Each number is 128 + 32 x the weight over its row's rms, rounded and kept within 0 to 255. Layers, rows and columns count from 0. The size above them is the row's rms in percent of the matrix's.

# layer 6 attention key, 256x256, rms 0.0696, rows 109-127, columns 32-63
size [ 90  96  89  94  93  89  99  86  91 100  84  94  87  88  88  96  94  84  92]
[[172 120 184 164 114 140 122 134 146 126 136 127 102 133 148 161 114 176 127 144 158  77 131 107 136 135 164  81 159 185 166 162]
 [119 115 142 129 171 129 137 135  96 119 106  90  76 112 116 171 186 149 117 151 128 110  97 106 204 116  75 109 134 119 135 110]
 [129 101 147 159 148 126 167 169 160 136  90  79 137 114 127 151 128 137  95 163 174 142  96 108 226  67 107 109 133 124 116  86]
 [128 105 104 145 115 102 174 115 114 141 134 124 179 112  94 125 105 151 117 105 135 127 105 208 131 161  97 156 134 158  91 155]
 [117  63 129 148 138 131  86 105 178 130 188 187 155 106 177 137  72 150 163 153 134  90 148 139 118 129 153 179 103 143 129 101]
 [155 148 123 100 148 146  93 116 160 132 117 152 124 128 142 152 155 110 108 128 135 115 101  80 116 125 133 115 117 101 137 119]
 [ 96 126 186  98  88 176 160 138  66 147 130  78 152 128 124 108 100 169  86  90 125 106  75 175  65 125 109 111 109 168 103  84]
 [132 113 119 142 131  95 139 109  61 134 141 157 111 146 162 127 168 127  97 141 163 140 130 136 140 176 142 102 179 127 124 122]
 [140 133 131 141 103 154 165 117 164 163  83  97 125 131 106  95 148 112 177 202 123 116 173 133 202 106 197 138 149 127 130 129]
 [106 154 110 111 106 115 145 176  86 115  50 145 136 137  79 152 157  90 136 147 125 145 162 157 202 115  97 112 140 133 165 124]
 [135 167 159  95 147 134 126 108 193 116 108 145 119 169 193 178 125  89 118 140 127 144  99  73 156 131 134 121 124 145 120 117]
 [117 143 148 142 131 150 138 152 120 143  70 148 112 164 139 144 182 160 103 156 137 122  83  87 157  87 133  98 155  96 133 119]
 [147 159 141  93 159 134 119 120 165 124  98 107 107 159 166 130 129 119 107 141 111 119 127  74 143 101 152 143  92  97 102 135]
 [136 128 140 144  80 117  75  74  94 101 186 126 132 105  95 184 134 135 119 117 119 133 154 136  88 139 137 117 149 119 183 163]
 [140 111 117 135 171  68 133 100 131 113  98  84 199 117  97 133 206 121 126 152  98 142 145 135 137  90 126 147 132 112 140 160]
 [131 109 121 104 129 171  82 111  98 144 169 134 115 143 132 119 158 134  79  95 130 154 133 109  91 172 140 146 150 133 168 153]
 [115 118 122  99 118 135 137 105  92 136 162 130 155 131 138 148 107 148 125 112 132 113 123 178 142 152 106 131 143 154 143 106]
 [102 129 101 149  90 108 166 105  71 126 126 147  91  90  89 156 120 129 131  95 108 125  76 208  84 113 189 103 102 159 104 154]
 [167 179 121 153  97 203 105  39  82  97 123 160 136 151 133 124 146  94  76 179  47  99 130 157 171 129 133 102 158 164 152 134]]
# layer 6 attention query, 256x256, rms 0.0789, rows 110-127, columns 32-63
size [ 93  87  98  86  88  88  81  81  96  79  86  91  84  81  88  96  79  84]
[[139 150 168 155 225 150 115 150 119 149 106 105 112 147 195 186  95  99 133  77 180 140 139 123 119 152  59  93 129 142 159  93]
 [122 113  86 147 183 180 104 141 127 138  80 170 141 119 177 149  93 129 123  81 119 129 183 104  60  91 140 101 146 142 129 109]
 [109  68  94 173 137  80 170 112 116 128  90  29 156 112  93 135 102 182 114 121 111  67  95 164 238 152 130 207 156 113  74 166]
 [116 148  77  78 151 153  59 102  95 121 154 122 115 146 152 153 185 134  95 132 107  77 136 120  84 125  70  78 128 127 126 133]
 [131 150 140 120 153 112 130 106 166 136 125 156 132 115 162  91 144 146 178 108 102 132 107  96  47 112 104 136 130 193 116  78]
 [118 147 141 207 126 147 194  63 135 132  94 163 235 105  99  88 170 188 104  86 154 129  94 119  84  99 124 169 133 130 140 121]
 [138 120 139 106  90 118 121 152 117 177  95 177 108 153 130 186 149 129 127 109 177 124 136  64 138 180 175  88 118  80 130 134]
 [167 187 183   0  87 166 126 131 113 134 128 125 118 139 113 115  62 143 103 109 159 150 142 192 117 120 106 101 106 127 151  94]
 [114 117 144 148 147 152 140 205 131 121 139 102 175 200 133  94  81 134 168 124 129 160 124 152 127 160 158 107 127 158  90 161]
 [ 78 118 116 115 194  42  91 127 147 165 127 164 153 137 169  83  90 180 177 126 137 173  95 182  54 144 122 129 125 168 119 118]
 [128 138 100 112 167 147 168 130 132 116 129 156 119 145 127 111  71 140 122  96 145 173  84 131  59  92  60  80 161 128 118 105]
 [157 181 110  91  72 142 113  97 150  91 123 178 114 157 149  72 139  76 137 160  83 134 161 134 104  96  91 112 102 149 132 161]
 [140  96 126 118 122 132 175  86 124 145 134 131 145  76 103 161 139 166 122  78 212 114 135 119 169 133 140 105 113 107  87 122]
 [144  71 148 153 177 103 119 146 129 168  95  82 141 168 125 116 100 154 123  78 127 148  76 138 101 137  65 105 128 134 150 156]
 [165 123 146 165  69 153  92 149 123  98 124 148 101 148  94 165 164 148  94 176 114 108 154 109 106 148 189 164 134 102 126 211]
 [124 123 142 141  58 175 143 160  92 156 125 126 137 158  89 174 149 119  64 112  70  91  82 142  99 113 143 143 178  95 141 134]
 [120 109 102 142  80 152 205 112 139  95 112  47 134 130  72  72 169 151  99 129 103 134  55 124 142 129 205 114  75 154 194 124]
 [157 149  56 137 118 126 128 146 104 110  95 211 143 137 122 169 117 119 148 170 115 123 149 131 120  70 152 111 155 123 199 106]]
# layer 6 attention value, 256x256, rms 0.0546, rows 96-123, columns 32-63
size [106 105 100 102 112 100 104 105 103  99 104  98  96 119 105 109 102 104 110 109 108  95 106 101  93  98  93 107]
[[ 62 130 117 134 124 146 105 165 131 121 106 112 121 187 137 146  81  20 168  75 112 161 112 156 123 116 138 105 231 142 135 154]
 [118 151 119 116 124  86 141  91 109 188 139 112 119 148 142 155 106 125 110 153 128 181 166 158 146 171 117 146 103 121 122  91]
 [104 117  76 100 132 101 101 157 131 135 110  90 140 132  56  99 119  86 147 108 109 146 109  83 127 141 141 120 122 107 113  51]
 [146 129 139 164 134 165 105 156 147 106 121 135 146 104  85 140  99 103  89 153 105 125 154 142 161  67  30 115 121 106  95 238]
 [171 110 118  84  71 149 177  94 131 186 112 124 103  74  80  45 135 186 147  84  78 175 127 160 139 137 115 101 135 117 177  88]
 [167 100 128 142 218 102 162 155 152 238 165 162 132 145 128 112 124 178 108 100 132 139 121 132 125 180  93 124  78 126  71 124]
 [145 121 105 130  70  26 102 122 101 117 101 112  92 132 107 146 101 113  95 131 126 224 155 160 128 131  94 132 133 105 132 107]
 [100 151 121 158 162 127 141 105 109  95 157 109 205 190 117  89 177 120 137 146 103 157 142 120 129 116 159 128  49 140 177 116]
 [102 158 116 150 158 163 175 150 118 158 131 124 139 190  98  72 136  64 146 141 110 166  86 130 161 105 164 130 161 132 158 150]
 [ 76 102  73 100 107 141 101 181 144 108 124 154 108 121 121 203 143 156 112 144 109 185 103 133 110 108 206 101 154 131 114 131]
 [160 164 103  92 197 214  92 129 131 162 117 109  72 111 158 131 114 107 145 130 161 120 107 128 124 135 119 121 102 140 196 112]
 [104 143 117 100 144 112 157  88 138  94  97 150 112 202 171 111 130  85 104 124  84 122  86 129  99 148 101 127 169 174 123  70]
 [106  94 133 182 126  93 121 126 140 126 130 122 114 107 126 130 192  54 128 161 155 127 154 127 196 106 117 144 119 144  88 135]
 [156 147  30 168  86 117 130 156 128 175 130 110 133 158 113 138 125 137  93 142 164 255  93 138 165 115 117 137 109 112  84 190]
 [142 148  62 131 125 177 175 137 121  76 163 121 211 177 138 100 140 176  90 128 106 159 134 120 148  70  86 143 107 119 129 123]
 [105 102 171 187 142  96 129 147 131 222 111  99 103  73 107 113 132 110 147  32  79  94 139 106 130 133 149 117 203 108 132  39]
 [132 109 178 102  85 153 110 108 110 135 125 111 154 110  99 190 115  79 112 160 199  67 148 127 149 192  74 164  77 165 108 144]
 [ 85 142  92 131 150  93 110 164 130 195 104  49 161 134 101 157 172 125 155  97 127 157 117 121 113  95 178 132 185 102 119  69]
 [151 137 189 113 113 126 126 159 109 129 131  82 138  83  66 210 158 182  93 168 137 130 174 126 132 158 110 105 131 120 146 113]
 [122 122 172 141  77 165 142 136 157 149 122 130 108  55  87 108 106 178 147  67 164  92 111  91  93 123 156 148 128 171 141 131]
 [117 101 108 128  97  98 198 100 106  80 153  91  98 147 150 148 147  86 134 118 159 153  97 106 194 180  79 144  97 128  94 122]
 [ 78 122  95  82  91  55  86 173 116 163  68 140 116 104 159  74 127 122 115 158 148 125 168 162 153 150 150 127 109 132  79 180]
 [154  85 165 138 117 127 194 126 129 148 148 181  60 128 229 110 130 141  82 145  50  91 156 113 120 164 149 129 182 106  89  78]
 [ 89 120 106  70 100 137  82 129 106 143 129 150 177 152 143  97 150  73 172  94  68 174 120 111 130  79 103 134 127 131 139  82]
 [170 127  77 162 127 135 129  62 128 123 131 143 130 156 113 165 106 129 109 128 165 132 166 142 128 124  72 147  93 103 111 188]
 [102 150 101  69 162  76 141 121 133 107 131 113 107 131 169 168 180 152 137  95  98 118 106 167 141  35 165 107 222 130 129 131]
 [151 107 122 198  76   6 102  91 103 116 124 140  83 108 135 127 168 140  99 129 171 167 153 166 134 136  83 129 133 130 159 179]
 [157 137 159 168  64 134 156 138 118  94 130 191  83 143 127  48  99 135 116 151 114 141 100 131 168 116 173 126 126 105  87 203]]
# layer 6 attention output (transposed), 256x256, rms 0.0531, rows 96-123, columns 32-63
size [123 119 111 106 125 113  91 118 119 101 103 102 105 113 110 115 113 112 112  98 120 102 125 113 107 107  96 109]
[[136  69 111 107 153 163 162 121 163 132 171 153 123 136 138 145 170 150 134 232  88  79 148 105 160 175 122 125 121 154  62  75]
 [145  83 149 126 151 136  59 195 137 176  96 129  60 158 161 166  88  63 101 133 136 155 158  71 143  83 152  49 106 173 126 101]
 [112 127 127 165 132 117 185  68 110 136 177 123 100  95 160 120 130 113 145  97 111 174 103 185 110 139 139 194 121 106  81  89]
 [169 132 131 111 142  67 120 102  67 143 123 101 167 129  69  68 116 117 100 101 182  70 188 153 110 138 204 147  98 120 134 157]
 [163  93 123  91 132 130 101 102  76  74 176 164  56 133 145  81  98 147 116 121 109  68  75 115  88 157 130 126  99 131  74  86]
 [181 124 156 120 151  65  77 181 110 159  64 122  75 163 145 171 144  76  54 156 143  92 121 141 128 113 177 117  83 161 153  96]
 [ 96  90  96 146 143 182 107 162 175 127 133 156 104 104 171 134  79 104 120 150  90 163 121  81 144 115 142 123 110 124  88  73]
 [169 164 183 134 162 166 141 128 110 145  98  72  88 101 117 153 104 113 106 152 166 150  53 146 127 124 119 116 124 106 102 158]
 [188 123 182 135 136  57 154 173 136 123 142 106 130 149 115 148 145 151  67 106 173 144 125 108 112 131 152  67 120 153 112 123]
 [ 91 168 115  97 109  90  97  58 123 122 143 174 157 125  90 162 127  97  67 174 118 129 150 125 131 127 114 169 169 117  95 124]
 [157 114 117 133 150 139 147  59  88 104  99 108 182 131  76 127 155 125 110  67 161 111 145 130 122 123 135  95 104 128  74 127]
 [ 51  59 174  93  93  94 102 110 117 185 184 146  58  74 115 112 107  85 161 180  98 156 165 149 196 125  94 110 125 144  92 142]
 [104  80 140  94 118 140  88 161 176 142 111 139 206 148 172 137 129 171 165 138 158 160 128  85  54 149 129 127 142 159 117 113]
 [133 111 101 129 140  99  57 134 130 157 149 109 165 139 115 125  92 156 120 129 102 100 142 128 117 153 212 113 101 121  95  88]
 [178 163 101 107 101   5 136 161 102 152 151 113 110 118 110  62 173 105 113  99 125 126 138 115 163 181  97 186 116  66 167 135]
 [144  90  69 140 124 156 137 120  76  81  66 113 120 143 159 213 180 145 169  97 156 116 129 164 120 110 143 149  97 154 117 167]
 [153 178  93 146 110 127  97 132 128 140 150 154 176  87 152 137 104 113 107 118 118  95 171 203 172 139  87 137 155 175 149 141]
 [129 129 141 202 159 163 154 107 214 140 181 130 115 128 126 174  81 123 142 108 173 185  90 158 125  65 140 133 149 157  83 146]
 [163 140 116  81 126 109  89  96 170 140  93 125 146 221 122 132  98 110 164 116 122 180 181  75 130 100 177 123 133  81 146 151]
 [ 87 133 120 112  87 143 142 161  66 108  81 203 131  96 164 129 123 149 143 159 108 103 123 166 132 123  51 110 113  94 142 160]
 [151 114  94 136 149 151 107 144 119 116 164 135 143 109 166 142  96 126 121 129 103 119 122 175 101  94 118  85 176 156  61  77]
 [ 39  85 132 157 100 136  74 113 168  95 172  94 147 131 137 160 119 141 104 133 105 137 166 122 146  70 201 184 104 144 102 117]
 [173 168 116 122 154 108  94 139  85 121 101 151 113 171 113 105 140 115 134 138 109 145 109  99 166 140 130 119 143 140 180 131]
 [116  79 148 124 110 167 179 128 155 138 153  90 119 142 162 135 161 180 108 152 122 118  53 172  65 159  98 112 137 113 114 112]
 [183 201 109 166 153 120  90 134 167 125 154 152 164 135 120 110 144 169  93 175 125  83 140 126 147 145 168  89 187 195 104  90]
 [105 105 126 110 121 152  91 103 128 134 151  93  74 148 122 101 179 145 189 133 180 134 139  76 106 158 151 116 115 167 143 148]
 [ 95  49 108 139 143 184  99 152 193  92  96  85 107 106 129 115  69 132 200 151 132 122 114  69 123  86 133 143 152 138 152 127]
 [164 114 167 126 149  92  28 133 157 128 106  66 155 109 123 112 129 142 120 184 122 122 164  75 137 128 145 129 134 169  96 163]]